config = dict(
    vocab_size=1024,
    hidden_act='tanh_gelu',
    norm_place='pre',
    attn_scale=0.125,
    learning_rate=0.00796,
    max_steps=3699,
)
Each number is 500 + 50 x the weight over its row's rms, rounded and kept within 0 to 999. Layers, rows and columns count from 0. Numbers have three digits each. The size before them is the row's rms in percent of the matrix's.

# layer 8 MLP down (transposed), 448x128, rms 0.208, rows 243-297, columns 0-127
090:493476548507482510422494520488455507477554387498406568515499517356428436540563465526483560459488470503516455468515495387494493447598425592541593445591329516448529546508468460489519405431403489487485476429513496443495482547436573495543509539500480480515520542522465576586523525487550541477524444576483468437483580431561470482568445522509494450471523546461454463552480514452492508546508
092:585470573536568478542474560545555517545472536455440529452444399511609540508463617506452481524492516437530544489529532463557519453491470427446500597570503431573452475524593568418489562476479594439573502563508446474510398535546559590565527437469514561530432482502478552507515473463462552560513498511488475418506497465551495531407478548397544490494530467499470542464388489514547597536520
098:572507582572550539489510604435589528499576478511481491553476570507465424506503498394522506481486446432516502507557490464576546527503506433489387488485510550455629535442532519481448466511552431502511521580446514524515512563540441466535506569435446481406485528626503565587537501489555479477604555472441447520461509529501550532538414462519579521450506538660471506469436512495452511467475
093:515482417475538522606509575561509539481468448514560526516472475455463502531552545580500564517452477446496581520405419443557469476572502483514457407501457499464512572483512505480498480445397609511466559511481427459623398442528526442476483467509521487516488519625550472561465553548520545510593553496542404466476437479468413516468560548425508574449494577481561552551502477400449469459512
087:503470545521490407486454553468522552579497462450568545593517478526538559460491507624434497478512467604506493513396516495535482406457531489543529492403553600473485584503437524476579444544468469550533533454559480521527534518467564485444545527522533462463624655525482484472522516485537503418562587395550510488594507458486479471566456479536516520503488572529551490554514416550526598512506
094:591533483480489455563537561474407467429496442427532541463476599418532535532491474426547479496506524586544506478529433537537540485572504464427553457550543625494512516496527510494510448493491460557418512516635562474553468486501469490529536463453600567539597524436499499479495597452572521566589469416445483476541597562556523468500487500483488539603498470447493573506550528427467565486420
094:479522576520562498508472582538492480471457429519508551562484501566510416482578500437489508507512544474338590604526437482472467507528468457561541550522470521537484537431641534541529472558513504447519542476546478511463510444449423425458441472525530560482460494502551504536598502491496457494479410546474574505386516527561541555447573477568518455506495546516414565353495542461539548574518
102:529418475569443543509495540504558555463448504403483556538447556460519497480516518537540567570455499556505405519446577392510471523568500532506560500410489519490503518486454493473493493510392455479572533436600613528489476487407572418535520463491387484614481477547530384514418550470543541542476545558516462531555471538505533476513520444479490628573525501428459437534467469544465463560481
090:480478608492455393431474419415525501478528436469518455501440477527381576475509514552566553605482500484455455585437431502514617431614476522476395477416501563387512476532484506518524539511605489415544445406496440487452518506510542418456573488535473472494495564545542455487500463506485501390575517455569483516525473534493493584511508451493538494478539500472491566471504461518449481441489
084:581508490462470569516537607536498521512485555385499520509553549430594528520461551464487564492422450571452486403514423543500516420497528553510511459441543572430508551514522547493476556537481510381443521469491463549402477529384480554535523617526471560466423480527555462396438474504490467499487493432507601518525547484518559596538485507521543481561596433483527507508564531523426435504451
111:482635574574534507461537520519515542588601435463524505533460423578525379452505506559568553471512511553495565538498538543516470480564541542557458577442503432576519476497567529575546473501515495413462479524463477531665435603520592452476525438498494495599487608513505561447503508518511476450421483485554460538539548482471556574511559522466442518452486544471496497425531485560481497485503
101:584502531562533547547539513489442580510478440608547560538545567489510503373533533525566484489397506437501541498508483518498550532601534596543488486457432539522424513426533483450505529508497458523450523543466564443540429441504476446477514484470527480496429517480553407587434636449558634398503530507501516466523445539444511457477519470501530524437392475466536477432533518468578497523581
090:507516476471490475495497616539604436472504495408473435563472474403479469480507553482546521514488549441469578541501498384488544552549511548575473410569473514549497561585553448519509509511545499525490589528456449393474568535486517451458492471586489544510448436420544512401556516464530495525529516514540503497371552517479524440472521533541385531511371522482509463525439511429424452574425
097:564433423533603469505527502494521470519490567504542496532474415486442498540453524636397445569487488484456511488490560428494531487468446459545419480440468526457580516563521470576550506490541444513532481439514518499382487530638487531536497491512451447578443461484532510545581457522503447530411477538589504568448567511453486601526418521498468424462488426523430536536447529471603526461420
088:607492436484468486481534545522479477613427517507566567472470559414530473477575500566584497499526440512504568449435533427544441404442507465476531495587397495430483459523422575500439493572525439487407485535373492454494536552521498502465465512522563518508515435510447432491447524521506435500547494530481564426465563564522466491526453507561497610506394484567449493598413527547499489488450
087:552458504542435399454445505514515482460517502457579457394522526426572458484461568619499416542514522534488440590527463486549450543518475423437534443515565450435473485548445542505495467524532492509538510521480507433474473528598465546409469522351542597524507470437468525541489529572464565615460451529511505471577497508426480520538461420476515441522411554496530548536559514480460467505618
098:557519528458510530468497478504464452565583508500473506499443462510479438519561494571465484431437504497538575499477542587541488393482499486508381415513421455541288483509521411568503485469418445555488578515448434471513588536529387445460571552570463469510418547469505542579572442500472524495526487491479495590491546480440556583495463507505507412526523453490492493492495440518451514473456
090:512437553465518470515527367534456446440541453625504456464522467544426572498439510504542422544496512496492504505451525544565510408485427408475606499486475504481419513520466530579443575463537495454424535535478555497513497515508514483503405526460528516489532476458413570596392548603484494460500514517499546525453487538418440402447400471495517475543590525449452609481520483501445424468526
093:397578567411436481540520623517587517533554551424521438457425561518550514465408548437537397456508538479515546470452406534556451552497426381544515553522463426512512489529500506509443472544442413557523461515548544475507489496493552542513463474492557506490510548400521504401444524522428444441470425532464503440555481515462445555439501544533503493465554422537519432540430557486484413485510
105:454438457536516464518515515450486516462440499445470472539484554467569567446503602536510487476438564515390517506532496560540436381525494505492528418610547464500511514498554520593499560413517449588492445516400432514421439498482438545542461518452472536460409501585463513469505458452518533495460625437529511460412529574510532568496483595557572488423474482450487553420481531561511443484577
097:499569496502523534430536481483518482498403518488472387595555491494489513519624453557459542375520455514567482538520580483326479390504466529499519475525468546560467458435516487464457502586507500520494487456527509515564576514578494429555487477489447561441436469494529452520530544450481509512543510462591496568628497434410451515553511476436543510494515542521476543545539485503356493455525
108:526404465507610487516482572485441492482390478539516521498498565470515552546401559508459504425473510550432507536546490460526492468454414475524455422541514555502585418462532507487440499550441528501437604537516454499517467503495610446462470390550552511520425511493542462497500474417590555531431501466425459470400492426524606461455529426552536396549477526518500482558467556492399527528548
096:491443512532461518547478451473487540497474501445571492498450536569439490485613440475512496627504496486466471511492480509460516561464502443476493422544489454475489520412554476580482493479590582533592451409517497643396621495606516557480439466491445499574532590434511573586473506602497532561521524514617455510409476479495449513414506469471484477478468484495513494584517578499499526506492
107:455464506450485459582427489515511526492482457503554512503539433496435436551574580632467505513506482432571363488556647539422568487483496495467477476553566466541681541488465523490528466527489528434512452514395414479431525519453477534547453484476514531505436547497503528544535456580439453504531436568503436511535487471459540519523515545500522450424528467542530480550428488593433527497554
090:495439518487580555443476539573428494526546409513501534525490505605383462450500481473543460498389493570505569481572499578500473456523489498549456477517535477440571517405393547478479510536458537487382489590552555535543459442510560525491471520449478434582531561494484412500421470560393513471493515502405423496503482566493466429525520482472446588472460440488592454425550473457463522540539
092:484515472568439544605525427518481434610556484508590453456499566458483485504565518530436483469492472456537404477534541421441490539509485615495468476510553579502580512435459467469483455468602489375435475516556442452515435459513486511462452453460434510433551509515430449423484541595488490406513489393455538495422428476489511479493442567522486536555408571486464597482495502518497436494468
110:531498503517490525450423480527505491494529476518539472501555467511441575496499495585451554495432578477467562594460436419608507369525468401531546611441437391501393428476511486487491490515477605491530477470427455489451489532506447508507431561521521458375509440515512518512471478549461581559567451592522533504499518565493482492515543503492507576521519460510440398427582556543513586539470
094:455490554579520545532557528517430491499434479484619435452551467483582555530587528545596464479450493470533522541496461532472401466432571517577549480524574447499563479485462603492441560552565537487516476477478494553589506376506471496499548489520487487464536408473397503478567473526536527516435470521479505471431542444414552486346469485465509502475458449521435488558493500628457561477539
104:491509483497409587490531544433456582482452498497477459467506513472535421558495465505489441434528480494554570497451441515522407430571512453458531473549540607437486456560508579532513366501511421520498530539490525552469507502515463595528494515506519447465523468537478474541436464464454455548470529533393397440574429528585572478462522495446485420556369427446549578498500549523431415557461
099:582623482491477495527447536359460467476503507458492398534465487485469506494467475542549464469480459435483435501414491465562522544485511427534561531496550442427440437477406476471519508504412484572574510584501459507569454539480415505481535472464503499492560543517508493496469420409448453517499493501319542521597518484601504488496495453554505609472602479492511419520537423499530558512484
094:463553499500512436586495532535489459402559516386448529466502439567525470545510447449472590538503548491529504476416495568489552557473583557450529498418548455521459470496597554467624532457421487410512633484486456404487537498473524482468554541456506497446518510445475439503440570485419499517528554477454500483434507600539502508535544511435608555443448496453443603440500478525518448440523
100:559549562500424510419488478560479505469588545486580465570489505495611476417502510524466581386527477501485495391477558464554483550491464537477480438475527469557485500451437500556525498515526492410457567443492472449512386533435498440518540521499591526582558443517480450487478452456539451474396517439518495487509596584460471621454567460477512503590525449486458418549420463557495514536419
108:560547475480441511496450498593448542565552506520450409462560553483517559485493601531530487530426444459556503501502476470449524514492546478511546488435505448428619534530534405483446622494544484454538474554505417519483463564494480549540626573504491450509445518480493479445531516491446538498398450477536413503460504539409501536510528496444600427511526399441531514371499445597483533560552
103:586413532455517455463499490472504532501410502394534552531491526503427532442609581453554523514470552466478557451439585616433500539507448481511443497584446457565461429518533461501578451436411527577493514508495555555421404454568458476473479485495505507462429408544455446420578460406558459517463522554410499489472496458523465464482502505524512506464469421501499470542476501392490556465418
089:463489510509469536552491486552487527491500521547528496466466460440462506446494475500545526587441521403510583488538440527583461413494505385430491515452423472535531487583502530539454496510501532484538548419523611532548483472541530497533465534451502475481447467556460566532430637512440448528614423454649471447439508480488394453464522480405499501498490495558505376387485487557515470560490
095:463442478497496472616479459436479508527482499497454446514398416443537457515543473457482490472525498491478525551424459421485487519485442357502510552542508557583501523522454491498486386561545560514440588437595400499525538561516433465439405528496536547329546469526537560472512535510428527471523541571522546558470498365497467492517527460412489467544532493555548530453507559445510518482520
104:451528565437496616529440503538550520398541469558491400413342554503474545549530529488451503480567519458556467494444506565472454446512508571527547548455461460469481464589470509462539482420507488544489501491610605486556549525511491393511464483541462461538443482481475463569490490492498414505464481519513480565586488439431463469607569582478544426530436452540494417548527508435482443474523
102:425515456456514507441475456551509505555526467624439587537521402426515571502541458472470478538466494465546556611530517505540366437542528419456514487538550482539539529589469550466533538593457519579531472531498472581511526451399470408523562373513472461493596518500484505466503523583566567517561492446507414489435544468496458420535442453486484474566544541485443420463540504470525477510484
091:617502439493449485422517421485493501471474516540477514481498576506537470441531485532498531426454518511523523452546497482543458466501508503502650532558525437586549503397480478455505562527549520483556486538561465472478501498572432485441427518489460590530508412439547494526567514530539581565468453508537443574456538519619461450579582358539543453515443420432474464417536499443467468548415
096:484550582438500563468421455487467511605484487485479516585512608562492485490481441483547448594509543517585514481485593433479440520519530509537508527419458498355467464477503603399504490469469610407524536509486532488475562640521463503455485517540448477479484527452601499452459555506471467486524489543580463462575485552530439548521454405551533521474528481511543377509533461505499508517419
107:432415498527568516480563541499470579595435567534489442452517529517440519492529417546547586472488523547500567534595370463461502465495524449462465439488531500557502438540423470498476557449548478475538469543515453516375432456521464479498540500473524514569531580585591491529518470492487499487611501478508402492494500480570506473623510567591572432575501406568456495469512518448434489456542
085:472546534550444499480538444565453536445439473461519544430416517482503534538489459507410419472514486541539502490487528560483392653503538508455558526540475589464544538505470467472540601445587549546441550487504482469501497553514504476500496491384481531573582493583382459563431543528572544431516499484408452471569489486536522465482553558483468579577542424504448457524606424486497454517458
101:569522450575565476577525555482491484537482514419454472444534540450423463495575566477489563514419508500473683437471498500379532481476600524506578496466448507458500478561537501479477546448421554461548558472465512487480434589472590515458542435584447531484489468542539411465446552539558540541491479577448445487520478490457528467424551498464524497563515419404504454497530462444461435497418
108:521444427498524440432551468530514575584470447508516508518422559504509558472520506565521448504440544515416562462546466617490404575438473459521463500522587412463520463504432591415487465481472459481511555529514443482450513601562549406537499509485485517623563562575511539524459504463547563508451492468428453469548532519483514554530456521602487527619499517490451508552394543504459561569552
120:494521478490537451556513475490511518550501462415566455557555570523558621507527490408466359494593506560529452556593462425444379536517480440497570546505521528452456520447485447459540495415432542487429482491516574499564542409508546485516508542577538504511522637434483554548485527505550471541433419503483453519395511534397498476544462575514474499486571507500501448533568477478504534442531
114:490401532511447528414414362517562498536459463501515424535563407514514430547505467487543518532468531487512431562454387606492553466542483534551600465527418480545480479513571423515525570509417574520514509479499449518547546516560447453525416494541530522523545482452610465549494481399496573522522544558587524500411508508420445453507476435538496465562561444496472502471536470504599498521543
106:444506555466531597462500450507491501492540548486496579594488472510463499534440464593544419462524447469484571518390546605532528552479529471495545544421533527512497552547536463517556441500532506584508477528406400469516483465435495520618530537478570473487522465617526480576645498579475491540488496477466427411528518584498540501579511572584466489513442477531443488463515462546532578554572
103:425439470435557446545558397465519614541497521476500543497477558438552492556478501506512458459519558465541516563469441518433485592469422374493508463537439470515515477469417502544512441531589506506519492564493621448512479517528598465491446507499472555605483452465486475490427455508575414542562537612586524444412429520522474476497483465502534499585461463536420505602457509566467454525507
107:497437488533570567515483398488444538432408577578488514447499516421521524566549450507421499525505547466534521477514552540495474589615544612524466510484462430543558513529416522575476549363518543524522500477420614499494454380475528565483502450524455520538456517541496552505513461499549516450522505531544474493597584500518570499439431580576456520531459425487495479452497508569523572480429
115:504503543518592467439510437473482583466487466610551551500502492450452610567456478501415413527463518518514514393530474567466490556513505518464503534529571411475532511434435422442492498441530511520594510570464483561507533565375520543532478421480461452455542500572486549536382427487527494488528534550460394464468519463573574516498455541461434491467538494511488385523408544440468551455541
119:546421473412471359433492499452534509479443481479471517565446433506460479494472518447528479424444536529458441561560505442560445457473462425490578401471384526447456474623433520451575462527525437479584470474476479513518552604502501462524584510424581564464557591411526505468539453499481492517483441530571447459492498504552459517457485515476486444452469436490544569436492477589526500571530
097:423498512455574503494506457478503578515488458467413483522499480471500479591439523462472521468507472557478640568464544490527508580494515523575481565471529613478558483474471483526472573465517495482578617481488576518535488512482481588535606532521458551475438489518465565345500423444470483494539476608503450495473529496448547532428540532420507550487539568502509559477502413535635546587544
095:402480496445529471521515575587472492399432453445446493505461510489594501534496633513470494499535471386555509526536478627533493471505440396476572433536494517423559495579464426470470480588490518551534497530424517460423607476521528614502497513436584585457512471448451457568387499489454450561514495507510472464564502440424457534504478458512506498496545490484513539575470532579507526492527
112:503509612462479496547499501443520529527542523484567545436427497489522472525472421480540466546417546476556546536515478541442601531520530459415489469445483447553538522553397481513651451497496580416448511487418541474483570528560460487453562571472499427393515362532445510433542511558581509447498491546507479567441512446428498554511456457542457480431573536457457492475552572508585456482495
096:513505514451399480462555536483616454482516488548516527460454519433556516409474403514501477491441575365426521460472596497566486540448424528492462436557633460486507471490547468489441533507590534421516477546542537434424459444605538453428458595459516504495499506518556560456552535516523484417495533463502521517490447529489456536527500463384462422577446478561490445491441545468548504558519
# layer 8 MLP up, 448x128, rms 0.216, rows 244-297, columns 0-127
087:476484470586475572572472562365544530440504463487523561541526403391508503532525458474473473559604478424457499461539407428516508537510546458515514575473585488428491558512569477555452469486431450545489468450407467558530498559495530452559453464479466543523450513532539449497517528423490431479535510465447572514467562512464462492572617516517471399482513412416446492465513396481412536524542
103:460512552427496427503491461480468412440484551404501517425490498432519411430551458558477481569520537490527509519504553660431448467516482524529598504505471445533507645509488484477511540528500446557536446485567501475513450524423525473565529548526464565564492543405577494424556465457510580501465444444513539491542559549498556545526539507490607439520555567452505531550467578513484602589460
108:421482536533375420509531486467452407442562485451555483484518506502514456509522457519514482498448431531465459486556534542387502442476541550493527463493524488528468357422530511573495425594590441512509509580490561490519529439568558464482569485498445569460543493421573546542534504434498512477486495485581571609478481526406546524555527475491548478441420494475469490543487630503445570535414
094:540469505417507480493543541506446482423466537511474457459504588463499486461491648509526431574432547498438447508583491513594476508574560479509431498487428488528627528549509417529482534521469540615498519608481536442526535537549498558451521552557545429459457445527513546505487495534534523616446493530480445494486453474495554548357450530473514493390436473465549448501476520428422463446556
105:438463476511581529416390502539628472495497456553445472566579495645519505521498527537495465470515519526511569510543534480499461451410497530445496455522482479551479501496459444530525549457424479486527466413476495562522342497524537529549402467467447535565462431480417391495392401509523573487503514539515530458573531389483602433461517481493521490463505523509481490476484504590477517563500
089:546515482434486550466479430491517439579521475521598457498469513465471491439505561460433439455465520456494585511420485558532441459495409552560506552436550368488386475509591570543566493457533450650509506508502532464473463513516530500576619480498514430531506468519527551504480495513443550426593512446484456568513494550473610464572553435445447504459489446520399499523506472472447478471566
100:595494434506537488449525435486529536470436463375502498563520461469465490481529491564509555482498508528528616505485493456508392475563533513389465516417475512424535488495482493464515503449492493503489447428495493486488486574527484577575512629510367463546415468450518429454477451519429560500476526505441499559592450572424455507477535486520507592511471526461408482567445505654498469545441
099:541566479414475439477479538485618486555404444468445496516592443384444420531536542471545463495502453521485483530400535443482391571448481511430517447535479487582523435484502490490578448492514526499456417462546483515536437490523525541526506495478461496536542470612548459608481472537554452517445422547476522405544515494549497527510470479575442550461467537561528539583400473592438460433446
108:357504446462522411552466462405533495471587461540445462524405478518460484492510453513510444477599531501560468570495572444536569534480608446629464574498533456517478484569576444519519457440521434573582478465455525552555547564535554485487478398448465527517514502465417551508535505436539543450503482577553469486425482529512484466432468467496462433429476468507449527489531468373489521514543
109:523494474509470474451568568510584415467518602429639550428589443608488504424510495527464465465497504596499563520479491516521488466534474576443559455475500526567368587562487484491456478448488515543482567542470440453509522392386541495468454537529468492503490466486581585505439566494420497490533530571412454493517519463427483524541431560497524440494525519432483511511409475463491449449533
097:507565423423486576410478511582430477559475503501509545487474458422533520594472521467511448507502545536533464461508567438535473507494522437545518526537492565519485563543571540497517394472510502464467483501565528368496452586514518600464477513486471525459597514518511534403511490515441529526496426490538588495463433536400519453423374518476484362485535445553503463472582553572493451420564
104:390464511471475368414500550462515526510414617453484517573495549489440460528511504573465543539420406451490540446410422456450409430537490473486498490456460431524435440487576520426534506545586378568505547534515481490462498548489512454518529415502503527429468641529615539462436529574496519527506576525530573503507503510489536576518562497525516498538457490463473433500486514526528537496495
091:526477474483507552455567425603501506579422496492525555415455561507472420464448488504557488476548586630542511411445523504479549528484492489499578541470525444488446531563542508483504449565505523522506421537488482505499474479400513506532525617398505351506489456600419515569476568530509463562529502454464617549525490447552425512424525593572489497499542470418527530512447484551489468489503
098:565571534486444492534464513392479468482559513497395390479425533403479532456548588572508517515486465470458478484420472451528516531574487464473539415473473403528507551526427475486538475592518432455454431565568615519543484471432567497484586403421471486471444541532494434464457554539487521597522549503504556568492434476479602505576504522464482447584540527488470538448535488533580518473517
083:542531538525552426471477511511498581538474516502537356564517468510476436523543453414468509440508520604519545494453467598601432475419510468518506438535424470517540480498551490415558430532548549441484516482428466540553485499501452464572557504564497526472537550539497541445581424549520590547387431426554459497580461534532538535542520525382587459467497579553450565525435531515469487517512
091:570456391442480534529545479526477619459584522516526473449488414491547515571468418511464569425416446508461497419532467500530526519538511579597640497451459521481575470518491627484537487492496560517560502540418488471524484509500509502494455538479510572502445522477535540534475522448477467512571499455454477486519627597519537467546449463479436518494553586415426486439436512490434443483392
086:518573533549524604417482543496453511520449541559477460545551490491539500469452556508445478424409458506480421423513479432472455513465517547481466512555470561503599433500516477503597542519535441467501461477485433639538474515572471506437529421444508448364514507488518458469506574539521502505373516502580421525574516442543543526635579551548509530569510462429488560553440497482456473502534
093:470440456583591538482533509556473508444444380447465559491489442432383463493533486491547624584421543465578532496463548433539547566514564486541536406509481444375422461521482548476528469559476435496467443462439513522521461512514464507552437573460414523497466460533504457561575489398509542528437512503554552489478511501521530469581559458601520484510552453468461583503571492479511516429505
109:474411483488373567504534611477501517477438485465502493558515508507496499551510501491462414526465493548549542586511485531504476493476505456487596451396488450550552557507563559502502498587497439456458526522508499505508590607496481474503516488516469433401451541510462409381455526537473455442527466464443577582435469610552504538472436458500533471500587404435492491614465414483545450452439
098:379408370522483537458508515448455477565494397441496571557415467489469476370492495451452484514567574536568493435467497574547608580578520480482467530517601518533500559563582498552510401421426508502497512473465491508518491463476485502516566476563515503561499432426509503446542488582573473459504489515486531530534551565556490526478559518483455461448572518473467434521404525458536488585497
103:492377534448495497494481491464476475499489488568508556513506515539581430493472528595518479417589433542406535425534513494420466532462555505439587481467464508602586496495510440469469501490524483587514530463605534501504449513397571408482501453521445624512518508500499464432414521519470473488455610504486462503515551435401520434546633534537446498453560459513527504535498475531517565592459
110:587553428500446637405488478486468506496509519594449453495482457527480583474432496482486411546528552542557452523449459543534560534426544467445468382424503531479549552563536430570472504603477468541479525525497508497470448557472425531472533550492436568555562493558486468524577522543526507569451511469522535447509581524391482511528522442638456482546476479495527419517456499441554391501519
101:470489451529493551467581532531509557497501565511540519539491498493581544555521470430431591476522455579491471501537511450568449590336486514449532472437490447416535448549527477507475523488529528432489526541411572399493493513424477519501479422531480516477496414498580437496407511456439598558472510515492504496445485541486466501471441396477515604432469499616463430406510446535600522477516
100:484463459469581580424452536583513466528512516433429501486393452461477517531494541533586494434487549448492528480620605517540452441441524534495532583514473526525547528605528458501518500508481471455482555561491563416542543649502398560459469522452442497548523558556538541476510506454514443527571552471560581500450540522596477440528473467463477428528528460547444475519384551543576503474467
097:409562519558572506439495556506525472591543520548489510485494459521485501541488412517490500516639535524506509484531527521569444434492509513466549454569584497346513492435558439442461451508475545462446410512434457631477613439456460520561538484538468431524582466432539559508508486537568468487525487499452502510510498496528434560510565510419544596527504454456597518533470524563475463525387
106:420540530515545506506477524474403534433451590582462504521492458497551483546472445525451508452493472512531584459555441591548461381493525541604537493490485471560465459494473495583543511466481525504555553467402501470430501441484460481521473484550471486454519439470541551326519517583546521438514497472467535407527447544584553508377475399434462523501463460440489488583492572532489534477598
089:537516456497460465480536516513516549450504537488491587476526558465490459449412444506472514483523438514485464533473520503500579449587448464474467515377505501526595417540519404539534523511467366440430543628468480517526572544548517524457429504597448461478558497605488421562616552495414454495480401419542521497510459529478516523501522551591485527483485533530527546541587521553471397513441
103:580449506550531507455422495389545488483456540495516466431518602619467567411505604507498557443461492561474458383593499600459499522493435468514559485476533535447502457586490457528455428423537433510534496548511508512514610528489501533433487561460469493544402536567556507487464489568507519508498449583523528493512513514427593508530505485563520390469437505550436499534489526512472563397556
095:528571514621549577572548527599463447456462444527512550438460568473457468512464476425526540565532497472478515504499505546528501541475495461498539523474475523503468638500428502508433394559592519500504466541388500536509494545442505463551504486539452479406476574597539418496591539568455486489458506556497512503537537522417457477507635542434444469563524444508510452524584522564529471436602
088:519524426602517566457469496424499427457454468552522444523554497446447466471476496486498481636419487481508550532533580546438518522576442497505469556466488533406533587539544529607511472547569498461491618393534496427494523547510485498501552515529472487430496528506528463547542478579454607456544447527507583479506524557474519505483607561475517474522480441446348459473575505473464492398483
102:379556582435461571493481431442632557569583495436540548524466525440436536439447529518512505568449448473515416537548557551604524449564454517423522503576459580543516547510507465482459497471495547487619555423477546444515559494438483417534559408494446466459536449461478532569485590554533475571545448498481533488412488481548539527480523488433517501443422479465523457489486439506500515465469
114:516534493502497494467442495443528545457449389480509508496554503547497504496467447498526462504482593368547509422532513516534480558447566483518549531517469610531483463479470464490547473509497601484534433456519622591437446534464467486467433595480473454613541515516532560512538495637604459477461548471531571550474531564479507429496480590519534456546565418604475482538500417556503404482513
089:503542536507427540463402495510512543545483440506539446494502448433480534580501478448486507549443468493611485546459550509529515532576508559508499487515567615553498483579540558513586542569474558541464457514510462528568486601439570537479509485430406530443535473508528481428448419479464480446396420472459509599487564478583589612541438576454448543476476424530470498487525468460510409479575
103:544482431527460547462444538524494414460580450548437511532450498529464526432582518510586501477449552490466545531524589442513494483456528374449427532599494550470492584489586534442375403546465479492420589497477554432547422457518462558483466450573544485552588609533461485485516518495429523501501462479425448480431524491544435508553459443513472535466515483477557476529453569540546480573434
100:482490604510443484560505530486514402512509624558485565540542506499572450554564461542533414489542519533467451526539469433400506616479561417478587511551454443514468388535550482455416532599593546499447517471492541372521440442500511481488494426465454499427498537502529522464538509563510442553445508446526442554428476538448441477496478517468511481464431427485514527542561490445426538572469
099:484478452504507401594557535574469553491560481462535502566549494419429513605554510518510504549471479541496414482469423519518435584529436561508471476493550532465479415561582443405527508413518579509523448506510414565456586572502509467531456506526498631442524541561454424523547554480403478432542467489500480508559511589477405490578426543474580539497533514500531513441450509479455564505538
102:474545523513511531521501524434478454424454507475538497434421508556533404507473551386479656472450463534429576500414473547497483506465591468647521448444539511443400523489521511555556440487497491604546513467466488454530506596445502454422532559483452432405512553502520468508439521429563541479499514528535571450496446555453456539539534546442530439472514493429486442433477479561476428524461
094:487548522596490494509544639451518416477483529523498594480513514501522534535438493635531522542580448581449514513601529513410408528520469362434460492471513505429491522531532492479564497497529440618459483477484458514481502477457422500536558418517542407439545589527553436467501451559443440487540417508482539517507501441440441499478468497439544514505523544400449489480439508495529404511549
098:394518463505472502523562568533431478561529472557455567466453450461558554441499449606468569418560474592499502558510502493546655526489517491476415455627513601580557496452462525569453415564477445527455489464465500428423483442480517489513549503437500503519459477559446524442468569496484615462510476541496522579529564528445523425529465432525549510481500472419504483529509522442505548465571
124:556461490551535470457503551412506539533510455515529470442491482524464494470454448405531487500517512519598502543486463527501480464483487485513533483524515609484492392538566484542519498391519512541512461496485599478553503396399393457470581439495461510527502614543594525450500496580437424457543554544507330529561460580550441555530495584550534526559468448408466444511514506492513524469428
088:508512520487557493547522515515475497478588490572539501532541349524516580572492442431500558578519473455479486565444470491500402477663484529527489490471409585517510375512577483509464539429531515464456569462498478462451537458415583469464537556485559474556545443539460483447623475575515484559575535500450540424485517486483480455445514441417554536502530572581500555482483556518486546501526
101:516645391466496513504493520467441544501504579459460542601468605433621435488435527602479424424506530524457519560457512429532433567476434503525489410494499525496530439520485484476515483549509379516481459482447412481576581563462437492522555463456509530416511534517518495472510578463468560531438588467488518443492537549462536490485591571511549516499505432562448498478545580500439515516543
099:466508469561441513464524569471566489567450440544561521476455418409510398571525519509473631648556505430451477503455540576460522514486489526540463544435454458464554481509400525529497437514434486508417448569486551478441475550540516478531484443438457505576621464533476531511461521482506565542402513553574498518508542453481477484522515444497408486507507534495465475382415464466406545488447
110:464480493567444458521485479376487534463433503506412527490487525464532467522464554500455576488513506558511470538408489580583577431487518559548453586447439563466470480430428562529522547513471470494492528492460497457418473571421377619515556484436516504515484547557583505583483520521411562463518468523515544455529487603463514519520540465504420496537526597490514502618525449473522454406593
116:463473426498434493514477508453528533471580491531512545513566550543534468554542630568466477451428478487416538518423581519452485444497492508457502498388497483470432434464552511689463448441525558458465545565499502509416424494545428512560490420535487608569570548485511499400538511469537534450543427411514496508463497598505465427541513491524502570454429450469525488515522486530438500475467
099:493532468560482578619470482549514516449539497478530498493495435538500404579534452415458531544404533516524460416516448402453478498477508493532457510515440402506446534603581458474449509473479442521472513502532518441488441485465504480531530419571410522409505518440521501486518510409444532505540524604473528636416609491506468475498613482482535580456468549535431522400519492479583524504517
104:528491521529525469479512536513520584471481581546510501445580565546513494510467540506441597553479442480502509480451528473391424478597640523478521489508528416431482454451469470396528483483540463530459569534474518495518423526430412528416542514413483486545487549494550455621567466520517382470512498565469463452505492614440466508569510547493506595466511503540476507422474444517454475405603
103:471463372459379555589545611549476449493466434464488497450505516544549491516503515480487543436457568514591496488612529482528576471589575471569454427514539434483521526568555511520488526532470533614532513459442538416596441562478593631494472476555552550485520491516473457450535487445551484478533465446438530518496539466420547486511468490497415445526487492530477485547450473568427523481567
115:549518547400415560524529538515567522570493519532539465570515469394399447515485494498450500535456499532553499519546512593529391525516483460426479536458548503563565412481483468519524459418557441570540520382523524474500564523566516487538459544424478542486477487515473489426567521552465483393441442455506515534559660509513501561567451523572457444530409455511501522582530476547518433447463
105:496508471521508491502551477533451533443576506551435518489508477551513455537551477363373441472465516494480463462487477549573509450548524498442524514543428491499472513474523499475543456573579520543587503457470457442463413628435478478544584541463431503580560508512573444477609439441536460493549480491532498463545550507487473424445477453380429486409517472586509604536531489634527487498520
090:519516467505436549492494509500581515465478483440517524486550549524476447477523532465517465467444483547484530656414546564499541489489414542502424479498531548527559506463606536513477419443507485519423458526490498492504510579474383484465464505428524492479512455385555498530415540549488461532520531592433489483430592515522493576608470581435409519544443424538547487510480511507445495341419
091:558569515514525486537512557553431550496469578606527426460481597522518475513463510502447443562436500546515486509553414553539536528506583384523520518502507489428459519489503494504524457468480479436480402420523481496485481517507483564460538519525487459544384449550542565458517517533528502414387479550397562541518512479390450512482512545566465509357393456441526519531551476549471381514439
104:517485484427398543489576445529446509538465551495445507500480504536516504505406598526485415379436463533520431456510438510619415421547537501535513485333480474512534490485553509540502484484459469499489500556449598546503461487474482413539423440444533532498512498456539459466481500490523431441483515467565455565442503485445481491496438484536611565547433496547463421551408552563572451439459
086:468457581576448495496523537429454556531523450485438417514505626572457484569516457555528610497480601481524533454492531542563532518473552423426470523465499498474438518421532382552473490519462393498500465461390471560487539505476500470487583487519529496487422436522509552514502516557456439595341420485539549553603426499471522518512499498543566475479519523473452441469545480514453474541556